{"num_hidden_layers": 11, "hidden_size": 96, "num_attention_heads": 3, "num_key_value_heads": 3, "head_dim": 32, "intermediate_size": 192, "vocab_size": 22039, "hidden_act": "swiglu", "norm": "rmsnorm", "norm_place": "pre", "norm_eps": 1e-05, "positions": "rope", "rope_theta": 10000.0, "rope_fraction": 0.75, "qk_norm": false, "attn_scale": 0.177, "bias": "none", "tie_word_embeddings": false, "parallel_block": false, "init": "orth", "init_std_qkv": 0.05, "init_std_o": 0.05, "init_std_up": 0.05, "init_std_down": 0.0, "optimizer": "soap_variant", "learning_rate": 0.00394, "beta1": 0.95, "beta2": 0.95, "weight_decay": 0.072, "lr_head": 0.009, "max_grad_norm": 1.0, "warmup_steps": 200, "schedule": "wsd", "decay_fraction": 0.46, "decay_shape": "linear", "final_lr_fraction": 0.0, "batch_tokens": 32768, "max_seq_len": 256, "doc_mask": false, "train_tokens": 173900000, "max_steps": 5308, "dataset": "wikipedia_en"}
Each number is 128 + 32 x the weight over its row's rms, rounded and kept within 0 to 255. Layers, rows and columns count from 0. Numbers have three digits each. The size before them is the row's rms in percent of the matrix's.

# layer 2 attention value, 96x96, rms 0.121, rows 0-28, columns 0-95
093:150111091144103157118136106102112166121135104086090099135122120168130098087134070135128150141104159149149086108112133124105063114075068118194114157107127151158152108125137124130152148110194078139135072141097101159143080101146084138143093141139113196174159063112179128191124189115066197111
087:087106191151121155144111142092141128081154126107159170095100119127173116136136163104096190155123163096097094157090183062091164104079169098150167124132114103117092197109117192133076109158116166088146177154123136123184136084137137161129173193086107089138093157100108164118138140164126104163
101:216167112175093133094156142144115149123093153109057138179114107167154072163113104166185103120131120146176096090134133099180124100103098145095129153115075177155137117145150160104093109120129097112159128163125122072142157190120108075217080150172128148164113121132134121154142134100101136068
105:074169111146142166129130183060134177139147126136092140134141165109131192128178181070168098082105090102091154172104134089127131112165158119127169117152074142155134126133158168149146179119067080120117187082128082133125122093114127139077160148113150189138101161115187166064127106132107141118
087:140135151160143171150137125154105092140104109113169146188151135191178154126126185116141100193090114109120127141103190114116153061116159122072121083145162175162121123108118135146125174170137122107076136088190124190171137135158127118067153157039105102126117158155150119092119195165111123117
096:119130133151157090074158157128118153087134144109111100070185165092131149125133157144152095104172072133151135160105060191064122111123125091152144131108153114109153087165138141134115103147134149166206084209122093167105076107147198115136116134141140162096166135078184168167108151161101139117
088:108144171101062125109134084114131162146161174103141121114152040147109123110115095108142154140101125113073115176112113096106066132098103137153109092120166147143187167118203137086134111201125116126154177212105116130153099129122132128143154106121128076043158122087148102104168161111145170105
092:093104169169140152084113107154156112178127128142097103149163190089168227078078123142128129095163138115150084125131063151140145116139153156164107165069176118123142129103125127058144150109097120114124126110088122161128117119149098165089135149091181090052126131125105100103165198080144157136
109:115095142160108081123143170137149112068151169087144169095117156137165160123144167147072101134157098144169153119096107075101173154122165114144151174118083168140131128168185140078110128158124167121113168066157136127143138103137173086148054168102190109097142138068067132122189138104128078139
075:108155157132118130132103131155086152176123091120120107142130188076134109138142153134127130022162118162127078093177079140109147071140157157142128099134147078140139153137134153086159106100058089105132094160114114155159085124087133196084148152117147078037132128115143148108116107183083171105
105:148110098159125121147086099142147118185086120092149159122054136131129173139157142126148120059131183090097097081130095094110140149189156149091123115098117146105191105105060101075108159039146139132072108143167132076144103136140194154090111107148169141108128193093097125145112131120154149111
104:093108094098111100176097183128154130100166134138178132078158098108178054129151137089108133144103074123131170182057163113096129132143110139108164132153072156167110193175158162177137109164111125105118168140126127168129133058113143138084157149118125116123111183155169124114129076209111113123
104:088128167137082176120119124136131172172138154120102112165093138120177184156129173111193127123111135084125116090173150088173108126211138160100131093097143114114131107075111129096108147071129152116108192067103138105170113146118105182060176078110198153123078120129140151159114164113090119131
106:141130121099150067134145196153163131108105100141134088139128214081154150099100145173133100106168101125182181158093168131129133141117113079124105151067157073184103150123062079183114133139097124152156058106136107130118116117128173139145165128143117064172123088117113166083142096149102083130
101:133105158172080115155106114121121130126122112117106213128113058160163103149129054059146122118176112098100118099119126067139195139165108116104170147089115145171133141124116103101124131115168087114100129170178121116163136110138166165084095113094101074129169149084126124128173096152172215099
097:119173152147166126142080094110177116145092122118170114128172144157094177144158097195162132149195097156117113136151071115113162126141065142099084149116123124098123079148123195111142162110140092132183071103111147127109138085096143118090142118179135130097137166174090079128133084069182058131
085:086106174121155139070074100130161098134143142104119137036085120102140163132129144138070143146188109094083123122178080127173154141167110184133102175156144094093116114102129122100100101092093141103147169114111111131161133148124115123081161141082202150091141191073075115115090125176161109150
092:110130098128112137132146190188148126133075129173130090172141162082128127155021157171202134101119107120167150112080094136171116166141101151105139154091152096182141174134147118170123113129055058117141116139123135059076091187150106112130130080145152079111140144142129164132124126111115120126
086:129109132117123136144059111125119123169125060165115130136158118129112141077097109124123185079135198069108111143118152090074165109179169109178121126141144065078158169059068100137112139082140158104089138128175136098123142153133149162086123142134087152139121090142106073101106104136048155165
097:089112121070092179118125093104141122165123130142144149148119059112127095128114155126144149126056189145072100121132178127099102135124139097148078051109139155136186196098150127161140109110113194097025151164111102116144156170159094152115115147123090150089146093171135129114161128125142162172
099:130134141120070114142131135146145154136101153116095141145104086143189135156092142116175099106125155078086127090120118107182162138200132139037146121088151179151178157134125126115106142040164096147091173129144182101173118175152161150079130103088181125145171124083131162100148146145113152071
097:084202132132114181133143096148159107087154110083156115066169120112140103127164161100098146143089103142124159183134145142125113105133134139120118190177128188165129172106182158145141120108082149119125216127125174154125118113149084123127119136031134096142103132099134144126199139188066133103
099:184119143184174139149156091132086124108132163085184128092147105114099033150153126050147107126176123141180164132139085155123148102111086130109159120123063165155098166176153143054183142154130124106148104120150128185091173101147101140134131152066126118136146099092093115183098139125117136125
096:153141125101138098122158078119080111121161115161184135158133106106041099151136104115144124117141115173138182164095165158089102132071121107156144078165105136113096171181128051116144113194160125100155064151116074161199134074115133174131152152125074117140122094106149118153092088147136164136
095:127149102112105137101117099090120144152109217116160161099081125178095126114100156107119165090083206115145118095153173058176162149134145113142146121125159112119147107086163119102134126149100134089088159148114146060166156149153142146199069125145139104179098101093089154084173110072163094127
093:104142177115171161126150163185102151060166062130093094173161143073130098122159139124162100093157102178155175127129078137097154129145160126108128104090111185179109121177151108110109123168120098154161109063149109158094141093083134054101119102093100160152154159133139124115104154131047143138
097:173146134171157160060157172115136124114109122134102132147156121127161185137077146148150092121152091154156139186115115186153093134090119152077104202159140156176169097108146112188169096155103069129171106116165113119120067186172144103181067139072129150133116120118129174095108149124116159105
093:141156135123140137102111120120127102139128151167179120081112122090147227116122176147129115152138092114120145173151188154159120134120116130092120208075163150090120142103141098107149104059137140132111205089126151166109088202161140095125113080145146121149107123112119162198124169183077129072
085:101158160147059142140093159166108112083141094139126172123117039126119105137151132161136084168133154126102141120098130088096093103153158150178125176127090192112130124080138145125102155094205157110081159090156132120145110159144054096113128108069071155148136125178132112175190139135076141148